Part of a small language model's weights.
Size: 14 layers, 4 heads of 64 (2 for keys and values).
Architecture: no biases in attention or MLP, untied embeddings.
Training: 747M tokens, 5697 steps.
Each number is 500 + 25 x the weight over the matrix's rms, rounded and kept within 0 to 999. Layers, rows and columns count from 0. Numbers have three digits each.

# layer 3 MLP gate, 512x256, rms 0.142, rows 23-59, columns 0-127
516540522503500521497548474473483480504510504499489488491512493502449473494491481559530490506495500505517542521488476465507538529519503463479532479490483502505484456479456456513528495484465464525492490463506508480505504549508495480472483520470501488480521471533519479515480522510474451483498504515481528534470489505497539465488519502501468503519494465572494523517503476436492443476502
487477485519473507477511480460509440491501509467479493495515540506479480502492464524553492504513529490499524524460498489519477444512437500470509529490498489532515544486464469460500484538452486509489485466517479495481515515516523510489492521513504451483507506488489504487541516534508508550483496501502498532522472470510458461538542500491474521512474540479502488511466514469516458507495
501493506520534471515495492500564530489544476514460484494522515505492535453484519506535505490520486535472500526490500497472524499518474516498480500498495491486483537464503505497531532500464464502505503467526512524519494535533504466522521492485490521481515513491502484525540464476518469513506467478513509521531547496498505435462425490455495494531496499508521481502479510488484483520497
513513474488494471517535498486514483521500469467466457513515516482479500537528486525485526530499491490505549475531517494491457514477491521501498496505487503502522472542448493504533492521493505513472531534537474477530509553472493450501494470483522500489501451506515490482493481517465481452478529448491491468545492501526492476468504501501480494523464525517528511526450503526495500473499
511500507484554534453475507497487496591495489501490489503494462508497543507487512527535476525496498477510529518513524482497542502487499495515458488515479499504474507482492491466550495490487497493523467484534480508500542467494494470517503445519541474521468451543475455494489465464516489516491461480510518487513507520485501517523503449480495485498557510509511482492463509501513483505513
507528498500531539492444477475502506529545510491468490514490493532520507425516562503527505487496484505460482483470510474493495553466514467469481499503515465471454502479513447523512460459533540505462505505487484488483482473459503509486443504508539489537499496519539512549461467538505511518497525507504494480489545522531490474526461498519441488493502480506490520485533496498499577488495
530545464536520542452506483477464504505528514490500491499488523499538512494508499528489525516492456438510500534498457505513495516526542503508492558507509496498556455472444469485500506536499511484488501496481515505504485506482480514501447514516511497574538488496509443505511502495503518517505519453504471436505493489511530509492478491492501502505477521529503492528504492492499507533488
515474501531497498529462470507487489504512507518505480535527507480517463509553506501538466569546519476472455501487487502545487495493532561493496480539464534567504509471539483469502468531477502463490536549504461548501461519525508462494510508516496504532492471450534506508497495513527535490507470494500498526460484491475520522498501463440545483462491526490505496542511510471503443520475
534536522528483532485517490518504496505470535500521442471509502481549435466490501514518475522494482505475526460499461513540540520493491514489500489487539499487511518494467521520497501483505519493493507463541514477483468457480503506495490450499517473511515551545521504482490496535467489581487477511513465508515485511542446466471514521530506496482519509506486506509498511469508526479494
511479446522518481501480456486527511508506451499525493482504489462527504533483469542544466554487538538525457474456503491489496506540508477528494480489476504508494477473498533457517552469464517441513508498523490510461479485549497474512477538511521493592489444515505466490482518515496474507461450504469487474540511525510535494522494466505536482497503488518512512491475496492444491508488
513505501507500525498495479494483459467495489483474511510532549508446518500528512525499477526560485476558471489548507510487487505517522503527505511469493495516514488464524508475506536483474458485505494452515459493476498518521511467515509492444550468537484484509521486458472512498467504459501493514509496488511514482483475523512462511521501479519486507515463505495438480461516515460466
456500493459524500523549498498476523446466497517512518455455501498497505513466505486481493478531551507519523522521531488492531508465531503513511488511446524507476520483504503470525490522484489533456483508521510513505494525525500474541511449488523509464516491500443468540497516505499499513511488495478507452479477517491557479511482518484478545536484545502533515481467535514477454467528
508494528526507489530458505538502532507505476486496511459504443504486519528520488490479507544497490542511559504497488499496500467505513516523472516527480500502521472461501478450471460462470528510457444480520492526508494494531480521512510475436555538540478526515507509465476484446520488482514478469500531463498500477508487480445507563517467513499492471504454491530504474473515444514524
497499527453486556490539479496490437481543508531495495516499460503501567475533501475453488483468509493523509496515482475493497496488495472533517510446510518511500518502487555497513478530549523454515534483470505475519491478470476473480554487520507472486506473477539490479483506502438537486542492496461508502479493536513538446483498503464463474469520477473537503494504516513465468467540
554485485505470496483485478480483505552496523533496475516435501487488503534453503564461506473470530500522485504490492544556484512487486514529491494529520522489504486481504482466524529528506519460501531513500429483421452486516491548503479512513474516531544482481505503510499536520494542509492551489499500492508506498487482500498480497475501474468505476505489537533512515506483507517517
451518494490478487506491469491472523511518484534520523491559519519511497483522494462477479451478524487497513489510500510524495528519521514522526496499503528514533498487506532514488438523506532446507523474497520469497535486492491477540506536508524435486528521487503566486473459502468516515487528476502505503475485505473474443503490515528518480485517480517535503452495503530473508513501
532493485518500532526492495476497493501484517512485549494508497498488477473485515519479496477514508508517511507518523478526492478503489487481457459539488504523453488513512502512518518466545489516521494516493517470499512497509555495529440514474511516489480556464528532508480497527540459500529511504523488533486462533504545475458468475519473512520455528442494498516542507494526475473512
503488514559516532484461494537524568496452478489517508492522531528490521478491503498472497522479470508541506520464477489516501529472494471502570490501549480564463510455511494507514499486520507492519472537514498472479505519501469536495514444517466494505484536477530485501498499473542462480488464492488500517523458504525536462512531488515483493515472465514485509515493498509474522531517
473521487474480435504534472504483507447500454502485508470489464486503463496528507522475481482521478485547471543525469473463492506522474511530502500508501504474490420527491490496493509489500523541522490515479516510475493537475483513498528507496515518485545512480498513511503516483477523525451512484498516484479498553530512478489532516473447492484503523483488524501516480494507487478456
496507566485538507525489475506456512489531504540461463492503512495478469522495512506527496509502519482485510518490502508496464524490516509516527512530466528469521487448495497487505514462535505500507492506519493481513468548510502500514490525548430490477461515514523473482566497505505529520541529492499428514495482518492494484484495519470538503530522508498466505515504477493474505454543
509523519517470523522479515531520529458520488519491479481483553505461498523515512505499544507516486479487482463429514506470541502518523494528511479452477472463510539482458513495544519494502539489451488549476525541481493493483503474502547475485517481527509540514478513513470467490523477489523464520481503471541543491494533467480492466539468523497491481504481461493533519523500491547486
539494510459511512495487462456423551488511539510544457479532538463482540530477499458462534449522437461462533505522475520523463454468504488471506509507555504509463470506503515526495515485473463505556498503491483487525509558505480486545468532487456524499484494444498470494496453479465497494558491516481507504500473516520504496461474539542493527504488515547482526543497504517494504462516
487468511496493485504514476471497509507516464476502505477496525507490498472530489532507517500526520476470509472540533512493502477505517456514485472540503500484548488528508514526521494500479517487485495509522534469483516518482557451506499503474532490483521494503504510481480504513513486492521541538497502474500507534485465448482478539496520506527498505544512475456482463470492544534506
508502499492474477510476500476485476487495519523452497467456531494504489467493511528475505454550569509455514500507506532506548539468457506492491481478494543477489508498497519478518540513474529519530523528502511537501479510493517519503496501489491486516517438551455495514535511505479498517529502490475524465462524544524503500542512484466504511455518495491491463493522518477504520549493
494515457515492489504485473522482506491526508470473476528498487507504523491477540527523544502523531481490488483531460572481520499522484543500497519517487526518471479492491508457484506519573512473532502531496517487521488492506496465507537480457513490484489498512473486500474494477483483480511470522488491537491475470464522531514508486463531513491494522516508509494475512494469512520515
488502480482479509504531467537506483529530490530521475479495476500502472462463481497508425510545525479534491466512520557503506480498539528486553495522493509504509528510495473507479528527493516522526497471511473507476496539464525501438495508504463502499492502497512505544508487485506495494500503487487461518465497508455469495485493464481480481516509486521507526489515477494517481471478
445515483467472521440492460500468498505529518500477500478526465461534494478527507476511463515473490507510503517476542493527550530486475474522513482493542519500468519510488511513448518519506551479486538480492454485441518477484495537458510542492513483506531498502492503498492473429527490503501517484494502546486534507568520504514470512478499496507480494531446449513551510476515485507495
522519494471548482490500465504493508521483464519555539472491495460493515521477485511479534493508551516519488517498506509486484528497538549514511485508542461516507504468559503486493546492484468474489520484504505498531461473500504494501482541524460570517465502541500506562516541528507497519510464475508504521507491500479491492479489538516509516524492500475476524498500542504521467492515
481514513497468501488492510508463502471513490500521542530510535507497500485487484496508511499480519473477501458489528504525511493513507462505516480504467559538495559502481488482497474522520512491496514487491487548516524459550509516513475542538495486502506519478518517542491489531479526495531491488501515472488524471486509505489521502498478514524501503545488480539505493525513480471511
467524542493486475492463479495491477533509450473540475486506515460540479528505468490539526529517487503475514462491442469473495517546477456512479526507481483524495506471455475544455535536516506514512487485451489490503559466477487494475504494509496487489480493442433488522460510517518483523502500502521505486489522517496484497472553473510474495493491504483526527495505513518502495512545
459517530571490489513527496476511487529523467472540453510511467490485470507498502486523505541476463508498516453481504515512473505488502433504464512503465503542496485492468548540442487475509468450496544495487503474514515499481528525560535548457495477534539503494498491476470522527453486474477510487469499502506494506509538474489560529539484505480505490495507543522465515521518480486523
469525496496497511461505518506463478535506534483500490544472485492453480497531532478523513489476460508481522556462516468508500482506536475527474468542508489499463501500465505512542459516510499535476521463507500506484565499467525441526508481504507465465473484483448482539541489501512533472519466474509481496484517506509504529496491492489471535502469549521505508502510500536519505474509
497505515514457462491486516494531499474502525497487494514537505511520495457551499560514502510502483540483515486516453476520476470476499458539477474471495510505543500463493471478488520516488490528483503536496488499484530539504517488464503491485517477453484512508534522484484515507514480498463472511515496535487537537509525484510524491442498489508509492497495444492490492483456524475493
509495550499471495510442516494502505544505501508510522491472518492508521566463518507518515516499512553499478473555515514508504511503557460506514506533471494518516515517484507480478487495498504524517458492486532525540474497514501507504517494424533484507536488525510532528528500533513481475501473461497489490499551437480541500517449521440511531517495476538546467426533476453510514506480
516459487480519528517534496509488494470518475460522494522546483487548469527526466531512458534530499534524474476545492479503505463526521484468482482513485505483478501466529489491492543492534479493547549497482517448532491508526498530511477488524542471491451532519452514515533503522480525546488460474499457444550482514509468521572466508458487469497510497472474475507479476500522484500515
500471484516444533481540455485504486520490530503501490530521528461513506486460515498462483498526532497517509497453516524535524524481484495527475480532458523470471490496508477510556497576502515512480522508496478524495510511528498528518489543499518538472533511491506535516497488521529495517489506511511472518476514477485513491535525493457477493502534461536517507553484485522553452528494
532498484538520512530487489548517504522463473530525503492470524490533489521527503512486508494493488544474497509495529477514507517487472529469507500456480522478488473515510502542502483501496538468492511477436537459525430513502497524494491458506502495476496469519547483522488510490495459523482447491514491534525492503510520523529497493513502498465510472513497510505476496540500531500496
# layer 3 MLP up, 512x256, rms 0.145, rows 23-58, columns 0-127
513502514513480543536517501505471513509461522506510532497502521453493512498441512501517485501449502516508526509506477472476489512496512479515554513510438494478461525489469460531492479539505489520486501433505519488494486523494508472515474478523457523507513476541510489504478504541485495542482539492530495489476462475478491491449519512509525526506505469515512486493508494495512498459493
524486490524538551492494468508510475518499531520482508499469527504523492494519491547463529488521537487475543525463499473534462529496471540516439481536484493489466483492499500506521501497493505522518536552486530487493516535508517519482504489497471514487473502469504491524488479527498473548509492508517473529527489545486545527499501473519465520529439524485457466487499498473503490503484
468469489508500509512525505488560535532493490477483524572468498467479509498512513489486566512515542477491480504501541488513502530527509460444488485511485497448510499496506498495450523515519489496511483513504512536496478523521497497508529475503536498505487541479490509472489521508477511459497534510470501493527457496515500476491526494479547486502482506472537503476504532461516531524485
491498490482498474485490547433509487473483457483446477501470507518527479509510479511489466536522496549501519520468548514461536495521500531474464497515505524516474453507531479551483467497490465503486466474530461467528507517501496524514516497464477484541526486493445519477520520531492464521531498507510497530484498470509527525484485500484501511491502482499499450453526492520551475490492
522487528466470485494492537471472533476524488551505454522503503518472497528557514485492485455499476498471526473512512557507462523565512547494519523482523532480488519512510544513511488495491495478474566502477541514502534493487538496491477520467484504455488506503482478501517517473483485484533508515485456472508525532524546467499529502472521502499448517498501521509496500516520549487476
454505502518465493501500499475460504478479450503520533463496554466505477491509486487448481510504501477512535531476484490513488491504495505486520521480502477524452496524507524473531507514499504497501484485457522499507518500541472502455536524498460529467494527483460478487487542504535490511471458526489517515476462511491522511500525491524509525472514476509491493508535514518501495461523
490501543469509474527531522490540532518520481492484502477502525515477513515442516515494499513486494520538478510497502516536510497512494473477531537496465471505473534509498518504502476490503513522486475526497486508495526530533482526499505514496453510466517467438513513519461479466481497521545492528485492497483514561494509497523499483521513463507518504497523521516473489482526520510488
502513470495533466520494502503471444501530495535538494464492484506487470516474497535463507467487490491523504530489564478519467512495499524457511504469527480501493455510525492453469524456536457528524482469492528481504465503507482493507498504528514521524553523493468513498499517497505505500501489495451500522515487569517495477526514524519477455508488467514468510502503494528518557503506
497475518501492495504500505458469520510478509507533507451494519526492491514478510478498517507544497481510504543450517492463475513539500500454488484481514539511528515492516511492507473494490459482460507463473518531522496498457474496507528498524499520510491491482475518486522486515551508451526530497508527518487504519495513511500498491481481498532515497518489519556527534480543507499526
493479499507441512543511463499495499496465556532532505494458506535465530473492512461486528455478503518508549527487496535488486521504497512494495484495490479461485495481482507530471465496558488450490525489479517587523528497486492503487500484479499475479505497505516570498504504539494521506488514524497528515507484513492486506521517474472508503494551508498488503515531505505528512454521
463504481541542511485438543519495528491523489486495524497497509455480471494532515542488517540478484518489512547499483503541512526510502510480497482496492493510492497485510551478544507477494496498447459493529490527542523531488523510494488467467543532519471541531460470480520553510521460478501460458493470523496512463506484494498433530522508497477438534537490483479484496467531465485463
494518487508477527496482523495454486512499529486502490494530484555498501495484490503478464491497518502505495433491519523520473519495529521537534514475489468496499506501509477544479462514453532483465530496509487503484470508518526495529473563482528491532470526471532511496504505468493496467473499466499529490459489501515493519496513488522499560516475526501487509442498511492502525475485
524508490498507537471548521514579491489465499484508475514509520492503462473497477512476480491548453487491461528499481510506498475568474555547522529513495496501484530504488509519500483481477519480458429480502489531470497459456481489492491486498507483527529504498527487494521462484520481530555502503527513482506539515489504512454508491479539535478469505504506499516557491488506500472525
517521486528495491480545493529500539523485474501519494500488534503507513498467478487526491516532547510480459468499584461540519487473511495504520531499509522469546551538498478513496470504502447495496475521493542497501468520560483504496490510479500502522508511510534525520514510492488500500548526483497501463452478481490490496533499460523512460476524478492525490486492443447531513528482
503479462518493504493537532464522558462477498511517506541473462483519532485515493497457522497542514520476500513499467498537557523497528486530474508548496511500456528529495473494470522462511510495490498520495461524480473548513517517520542504555498510558489496513429539481512508514480536532538532505494464503503497458472451511490516478479538466517524472466467470538519498521510480485522
504427516514505471479481514534513509536494470496538536492486486510502490548493495469497534485519496502491507477461533531500515466495490477527495480515511502479476517546488475449546474506506500526510509491542513493481490478471515508534515484516493501475503505468494512546510503495453476497516480553458564502520462504528532479557470475496549493494542510517507517504536531511491483508455
438539458523540533493457465501480488487446511472484514454469493486494541499481464445472492472515472512520492509443528503512508498478500466528475476461499518493486544494545485484491468484524505492480494481515510476453501490506501530494463514538471462499526489511512519490442491434526524490484469482510526480520531502504491511485532534503507477537519511470479477517508493480553470484485
458489503469486518562479506475435468494512453486510507466536467493535487539486509501494492532506511480473481519522515497471508520515493511520481518469451519482504487503477519519505514529467531510484510501504540528532522504512500471483527513485526527461524518524520521467482498481491528520520491459502499453463480474500515512506510487502500540512475480534498497502529524458524470474472
518505497482508521505479486487507515516452531499508517542534511523503493508565482511555513552513524519484502500542512499518504524476502525467518507431503540436488518495498521547531524504496505501526480505548489483536498482496479490473517469487584506502471537516474458486451538504502520508489506455517524474500496456516493514486492490496549523519503535519499499487483490502506528471483
530489526508525486513512460459511482483452526498564467500466494519494472526517448538517511462521472475514504479495475487494501508516535494501472517489522450498520530482472544493501497543478457500487508538491516439478499488471536539520446507491487467486534486511501501513456521479442464515531512530458492467452500436537488483468491469499501487535450575500527499459517509524520565481498
475492438509491482511487518515501503495524509505476559480451525492513472488461509509478476502520483513473450517508518540487473514459517520523489532536476464457487469508524506514493512493516484509498422470532499512487493464484468476515455438497521520513507550557481535491516488478566499510478507483529491475474469462502533484502515537507455531470491501480476470489499505469487531525465
470492507514476533550495465449526530516494472472541484494497542498486492465465473508534516529565494492489497441456508466517500474495529470507536482520503515496511514569526527553541536497479500531530510515513526497489488498470440528508550487531498503522536510450500527495463489469490514476501500506510515476520504497508495494467468493540550527533439520539499493534504503504522538510533
510462487500510447521513478546538512542496486456506521503555506517529489488497469475489471502448475486481525499477482499468501523506487487460479508496494500498512516557481496493534488451527522469515542500508484481528481507459514474541512525479527460462542495519488475509511535471510485518479482521532446469507497524473478469512475502538492494493468523482483533521491441524515509494479
514504451485478539495507520471490429490536546537515525522523507499517464514523493520492474485508464448490473509490517510448541480494526532483465539464501513489526517500481524459544521472498509512495530479497491546473507500489525488456492508501523476514517449495539497494501505530469497510502515503476495481503523509517513489470526455487496489503506494487502524483491497496498540473452
455484468502495514491521544496464507483529514493493465443499545503510463489475523525512482520498541517484517453473537533491539493521483464471517535527476553525510524511498499435537501528496519463511509520497500521498510557490506475485516514476499463492527506505490534527498494470471472522513514527476507541543496480514526556518455470473507490488514465512542522478508483509441466460505
529480533514505463563502472494533515488475526497493497525501532469470490523535483522469509467464506532489505539535509522493520477510455497501500495466506516499518506521491522489508513465514494508481456504476519474468544492501475504485491475523494516501467528540511497466454471519500506520501499476500531512528511473507511484488505521498562511517507498493536479498501548473496550497513
445481470500479483450520469525466475487513440512477476485500513511526492500514542472460510456499513515521499474484519518504553499478500480484515484493481488501503489525479508483488488507508538514548546479476542501472484537466455497492495507476519493532521534457521499474462511505482489474514503517496545480526519549520511541488484460464528512455479461523488500489541514541500543512511
517473504501493533526514501509509498483547522500516494480529479520492511552514508505543452519499515489471535539484485443544537444534510464450534499444493468513500482503468489476498501478466550530478496499472504493499517507518538481527499449469513471495487511479497493477467491490488493485506491494491489464515516507557456526517501465461502502526509462491476474505518477521535494519487
510510504519517506494514495492518521519486486475445494497484494479489500519518526522519478518516453536493503524483489500492498502506489497500483491538484479495540487467482501496485530469507492509504464491499509521488485507470470488461529463437514498524481490555472501488480505479532483521489510502505488498504496514491487474512484476509483499509487511488501503465513485507511478530497
493534498443472476549481491477490473527499531483496532507472498498508500529527496522506480520503473458507498517537519490467493473497486510525475468539510486472402503512515496482480485522514550503495468500483492518497555465493449531487497526540449477475494507480505547501481489516459508499484457494505475469525509484498510484504533530490483495510500533495535556505528499538482461508460
475528480477498502498483493505469518494494513499521490454495527494485508546498442501533541444487493522449483537496529515492501479509495485527461475526480484490484510510485512528485500481506472506539500496448455479487504501512494500551534482496486479472509481476505482451505518486506521504546515511534522484475465445499451454477513471528467514508523490463507457527495499523462483518487
549487510537495506534456493471527504492474480518477500494513508523526485482484487494505493493521483490472473538512500472510468498469484540504516522477534550487503488502508480461527567475494454527553475490479457499528509475508512501533506503488515541500526505517498547465474506499421469486513478472563508517523525509477497482497537531503490493498484484492421460490490468523499487506463
495504537472486545478480493474490485499491493472467484519516508500512474503490514520495457487464457524480518493530452491500484487480531530526513477533493494521477500490478452528522521520507506539506467516491535482497472474512485511503513465513495495480494527481506523480493499429513511474484486514497519512492493529456517551517496505477520478552448472473473508514490462484506519509479
509457474541515477477529503484483532479552500482490475462468508499523528520526495492494513522518538513465473480516527499460472486477539502490536521524514509497521467475489535503518461521479526476539461517506487486513440474529477488525542518467500494480520481449496506503500459449507419519494521489494480477513487474506525506516534489520511512533513488530526527486455476489507452478463
505537481562483540505513501510465500528522497525440504527539481530531501467497473493498495486481501513531533509506457519473460448487489511529586528484484498443465496504441492483515487488480502449489545506531489490510482485518507505508504510518494496455501486475485558518520504491540487503527494480500499493504493488531483492494499498487465499481512505490480430517485502500499447494475
485504501486528514456523453500475480472500496498504487549514483486477508479507507532445519488538507487493480512436468546525522526510501493489521507480457504499511515504519484508498519528530480532460522503532443552497431490520479483511526526513483497507531518474516521536488503471498505485440495529510452492459525508487497490522513498452500480483498436518488474522500489500502497518459
# layer 3 MLP down (transposed), 512x256, rms 0.131, rows 23-58, columns 0-127
484491526523513444521469480492534532495527504491479529502512496531524531486529487481501522482513531538476515509524467530479434478497496484515468469513530498523510532483522536514503503509497487508532527548508464484492498438494467486499567491485516513493426511463498470517488458479499485502504463510507517503503515522525494496545496488497519475478493565493546517472477527529492508512509
476483516472464546515494525523495475493537519511501510518471517498527495474550497487483518506465496491492469518473507494511512562525548505421488438472500494496505516532511511505516502482445497502455465505509492515509522492517550522471506506447513459493519518517508511493481464476515492448571511502492465507455495506479538523486481528552500447451535485505488463495542492519508481522516
521536537495506467484504502514465475460523536533527465473525500509527512492501530492493454514503490517550520486502467519491478453510504523515501505501541496537461499530459489470537487460516495502489500470462510505505532470468515505484468527493467493503535492497509511511498486508509497533537495475502504511503560510497484550481547517502464499483528466509458495518522483516473476474516
501485488483535522512501504541445495487474544560485513494527515456500501488472482508545516502500518504493479460561485477538505495512459489537499469512532507497482519491495491489481551473494524540489499469506527533482507479507537477477522544537553473476514504534526500539468488533513485504443528513532508479499527538520475465490573501497523503487474514520486527520519461475520515473514
509526519475573517501505484476464491521532488469490535513513500504514476485513507533506519559503517517513464507487502463543520525485502483500508493481485494485514496510486522468529498498515483485542484490469490497520503492529519453511498477524502518533491480483516495512470481533546539510516497498538557528518478495480574485518484508495532494456521547512525491509518521484526486493504
496522510504526450525524524496501502511550550513449484498496482490494465477531499523484529528505495493459516479463531519458478551481491467475516531469522498450461496512479477520531495482535479564474478529480519472501515489454486502504462534528546484498467505518505519463491466534514510491520544536476475490516498548544520468561493521486432485462501489494516539479532486470476505488476
508499465496514483489468498458520569515469518497495518497498474529511469494510511474519518498476528473525473495467486483481488502506516520517498527470526489537520514488465492501499508517512557517514536464489513493475501522525499494470485504480503490495505503523475464502524489489487480508458471484541524482506533448480511542483469476492523444490482524514461533490461485494499448501492
501524543498518522485472487495476502505521489477493460461492519521528513519518505522481547506524494483540456485505563483510488481497496515488505496534499512497513503515531443522472541517449512481503475524513560506461496509489530464498506493517476505463523469454511492497532519503522549506509487489478475510506526477487495509471487471481514512501495533514467507544466454484501495463496
486486479459487470499525471545467539528499493538479474494485571520512519473524469517505494506463457545518555488490481488534505504533511500472462494497456477499485507460511537483488569497521514510516452481523501513464492497504470525475521481506511524498527498481512538515489496504481470498531490549464460542469509519477467478475498486513465504498570487490511540485463541485508534492494
526472508507481473485486524501477512481503489513506478457454508478498520486505494472469485529506521540510507511510489480487486483535502492478456516482464535508457497474499473487519489483485515478527496512503505536462476492489524507524501483507496476551481503493490526504468598517524494519507511486499526494525503532518513488553541476511533540496556461487546518534499492519463538518525
498490508447462483530474505466471496517512506482473550505478474503471456491481520492458529534494513488494522539537504506504474482490514539479510467587478554512500539560498517515483463568507495502507488521461474512514524492472496530483494502568452488491549474478506507545509519536528540547535481532517527513487506515507511519526546483497495594532523467503541481493534495496509477519539
478517473454537487521537502491449520482503508492481493457509512477530504510497487485493486481511513493516544493516502471475535497460497543454528472525476505462473527532516489474546451495490503518462484516529486542490497506511479474487529468532519499469501523524418489522486468504445524525497501524497506488543493512503531495493486491498468493538477531545490520525485516503530482467533
519543514512505578531478511497479458496524506496441503533503525494475464483468549492548477505504521521527473511528505469480478530483485476488508455473489515526530499499487530516534509465540444493520535492496479420517458490551511496488517494484482495462517502503478526538514509510495547479459516514497477520477500515511481571499458433543476457593501489533525514455456522518460488529491
489476535485518521520498502452481433491522515491463511515498447474471533503497489460448456503500502461498454520537498441485519493494520505506504468433536500524500454493508545536520513469520511487537489477490472492482529487497475504493518467507522476521561499460499523438485489531494510509473487514511528484498510501529498489465508544488488502474489481465495495491528537508472474445522
450513459519517564524527508495536531475451496496504558493526488545551489557558493468506489473508469512476485492508513521509508454498503476481451498496529511544520543478520502505497525512505491515441481488470536499533538506509524472525504485488486500537483529540524488511471541501500505484487488526545526416530501514481491476473496463475519474476546497469505441444461481500433520481526
512541479464525550490502498471478505541482521534470499526509525502457475476507517524510474516474529516464495504545512472526506505501502491476511495519485504524508481477496548518470488484515492451487511519477484495494504504549535502492500502453525480525465515506513508482474473510537525529484534475511478486508498494451479491468536516502484493504454489504459504464464492477521523462530
462468483520469461563471528462559438447469544472495526511519494492518493505504460498553520531520536505525567527530498491485488512489522512483516457516445496498515524449476517457508452551498484493531480502518483532492500477480559503489527457464511472488493508501519528467469495493541469474514482492512490545464472510444497549453546522531554507529483496531511514484537480505517572530505
527511467567521479456509513515516511522490520488499517542475514494486488475506498513541497485497500540531509471509521465507453549484483504518520442492526491481514512502541490509508503516479480490505517546520468520491471452507518528497460462519465501536506513474497476529491533499521452522491484499515506548523488520516491471517469461513533459478518498449496521523502500478496522524536
485487523533482479484507525479471524512470449504465509523506516477474524470473540450506485487535520511527500489473522528515538512520519519538525452570506494528515521504557500448532533531529526506437520487490522504482489501565514552565522547502476496502523524511515562487498473496513469458500460494505468514487503509479492466493490472462500465501491501507476507509498515486510546530497
468503524488505492532508522519451503503539495545455492513537541489492498522476480469500552474451518482467540509505467485486496511457460474465540495534442556483505484475537466509481486497531504527525472481504472544500539498544500469532514485525475493501470495544516497463550481454547529482495531542510509512507482570499522516515489549512478493472525485510452532524488489493453463503503
521500500486498508476508524491553493458493511520477518567496495517501499523496505483522509504513516461511496492469479509535517454551516524483463511512505497545483502514462503478513487462517525517493557448476481492494500518504527538483509516521476476515519504489483464539496505510457465519536464500496513464514480451505491489470478439509543518543486463460453471451546486516509524513524
466529485544528489463508561499517423498511465507475543541515440516538464475501537535495477508439548514521458532509472486541503526541494525540509470480484479471491535526441502481476479487523536527453503493464500480521489471479544501449497509450543498537503539492507554492499514492487468485424538490505513473533498464495484536482493438481523469500511471441519475492476480529512469514503
514488506501516539465496485468473494455514515520525505469447507476515506507500507530510503489519517504520488516500495491525510484484502516576528520506502502505478479476515495482472521506473477527486433477497520519464527499503488519482517476532497515537469480473487538493525479524468522489509494510465514516507537473515499541504523476450476535482514474517480462489503557473493485495497
484503483463512457500467500487485506509529528474475488510492498510516532488474469501444466521522554505482508521538464517527506549519519465525520415521491504511504461494477482462491506531504500525558504529516503542514491509514511497527544526478474525500513498469478482471497503500543464514527465470507563495477492490472485534522458524508510498534523515537506482526495487477519495550486
532480515511501504488500474529517504495521471444528510515501488495455511517542491465494496483492463500489486517507490499484480514477515506492478454456516470489450470517519529525507518486483459532501485507481545484519517430489485513520482487526496543504493516509466472502501487533496516502524514458520505483459495498504478455507533506519465525513486533496477490537496520507555518494485
491484515490517525467487526523489495465512485447490532498488502508503501485518525473540496497513525461464495422440544460512536529467531538465524520516510489549452463500506477508473504496474479509520467533490501514492474484519469504522517511524508499495505475472470516526516524485493463510528533525521488494478490490462520522491518519512525475466469542494465482492499468494487449516471
537509484500535532504456511469541491507446524492503528506488533558485486533527498506500544557486530481505518514473482485506451490533466525533503514516497586488475528461483463497516474508510500530469495489473475521495507454522495491525472477505490475477488470527482495466494484497491485540489502500506480496513478509482504434495481495498490523508530503509453509522494513484491468532505
490528495482505501500503499491500500501478503503510476467482522507492510496490485480528528504507510494549490513498484508491506508498535550518486453494533442482484518479558475552521493530464494465502531495488497498497488499532493510516473525520466540503499534514526510524519557478547527511448495486501532506509479474484503490435481552492515527506501533464481509467459539504512492515478
482493484493475545507521487562473492480505499511505540501490536476505476471504521492500528531512501518537469512476539510496516501523537483508508502505509480509529509490493491471482507539540513472501519467486477530494545452500505474490486496490495496458482455492488509545516488531489534525518523490508504512494522521475534486500487492507461470488476515481526515512486490511525466574497
492549483537505490481543468484514525517474530533506509549486503507521491476538534509487490472493486499503479488487541524543498484462553511471489502520496520513535510504571477509561467451502501523490510509519504454468496528538539498543468529500547548502559504513563494465535486485485525463496513511482493497514447489533486535508486524486500500499510511520492474538525471497539566493465
519465508476502518505476494543520533544484512453521529510530487470535530476478464480480506497522512446537491486525523462515488451522475497457534531467494510501504516431510496510528493500527532475541496486495517518462496481480527493477481454505497488571494527523509493517513477540456512536488488485523485508499551488512479525527504460469466471455447464540442484480490469517509470510489
463515473477504491447524485518480487491507543482528497515470453478471506516525544481505494485490517502487555503469514509507510506538507454508468510541518446520452508518501503534507476513539488527443509501540517508506504536465524502495497485519473443488460517511482497521532483503555569530511519531474486512521485485551493539496470470484481503488495535511499567496514515523493482498495
502485490500546512509529466495448506515476488475522519457493479519510489523524503489504495494517511483505519486457598528500532529500474522489516531504477507502483502515525515485505477492487533469496520480524477504498528505484510476529500536504504499538493491506495506550508495535509481510533509466516493483456507451502476464477496526528477500458532529514519474495521527517537473515539
505498509512533478467508506490474481461494575477490484589463513556491475510525490466562510484484483551548497495526523511534469491513513527502467478508481502470488492491510519495504466513485507557498480557508454452477500438450510498536497518520488492532488529525501510469531490508535558455514547480496481495514489515503484472511443513442506469501545462448500500495482483502506503501502
501510548498513492496485495487507481481511504494490475508465536487441458466456537491508549486520492476473534516486483533499524510493552495487471530491532498527514473503492525474523454512500525510492452477525495507487495498450497509503509502454482492529526517461502452475429506524494503487509520518481525540462516551463486466492510523532480517532534437529497533472533537529498487515470
501462489520500494539518501511527521504552507509508473443482486473482516485506505460494470519490495504492509509543518482466474521477519542477473516448518519477513554480541520511537492463541492484496517507528500471494519483492460472480493541525500514532500498509491517504533503480481501506524456475530491514506467480538512468516434510503487489537536498516460502479466525498504500496509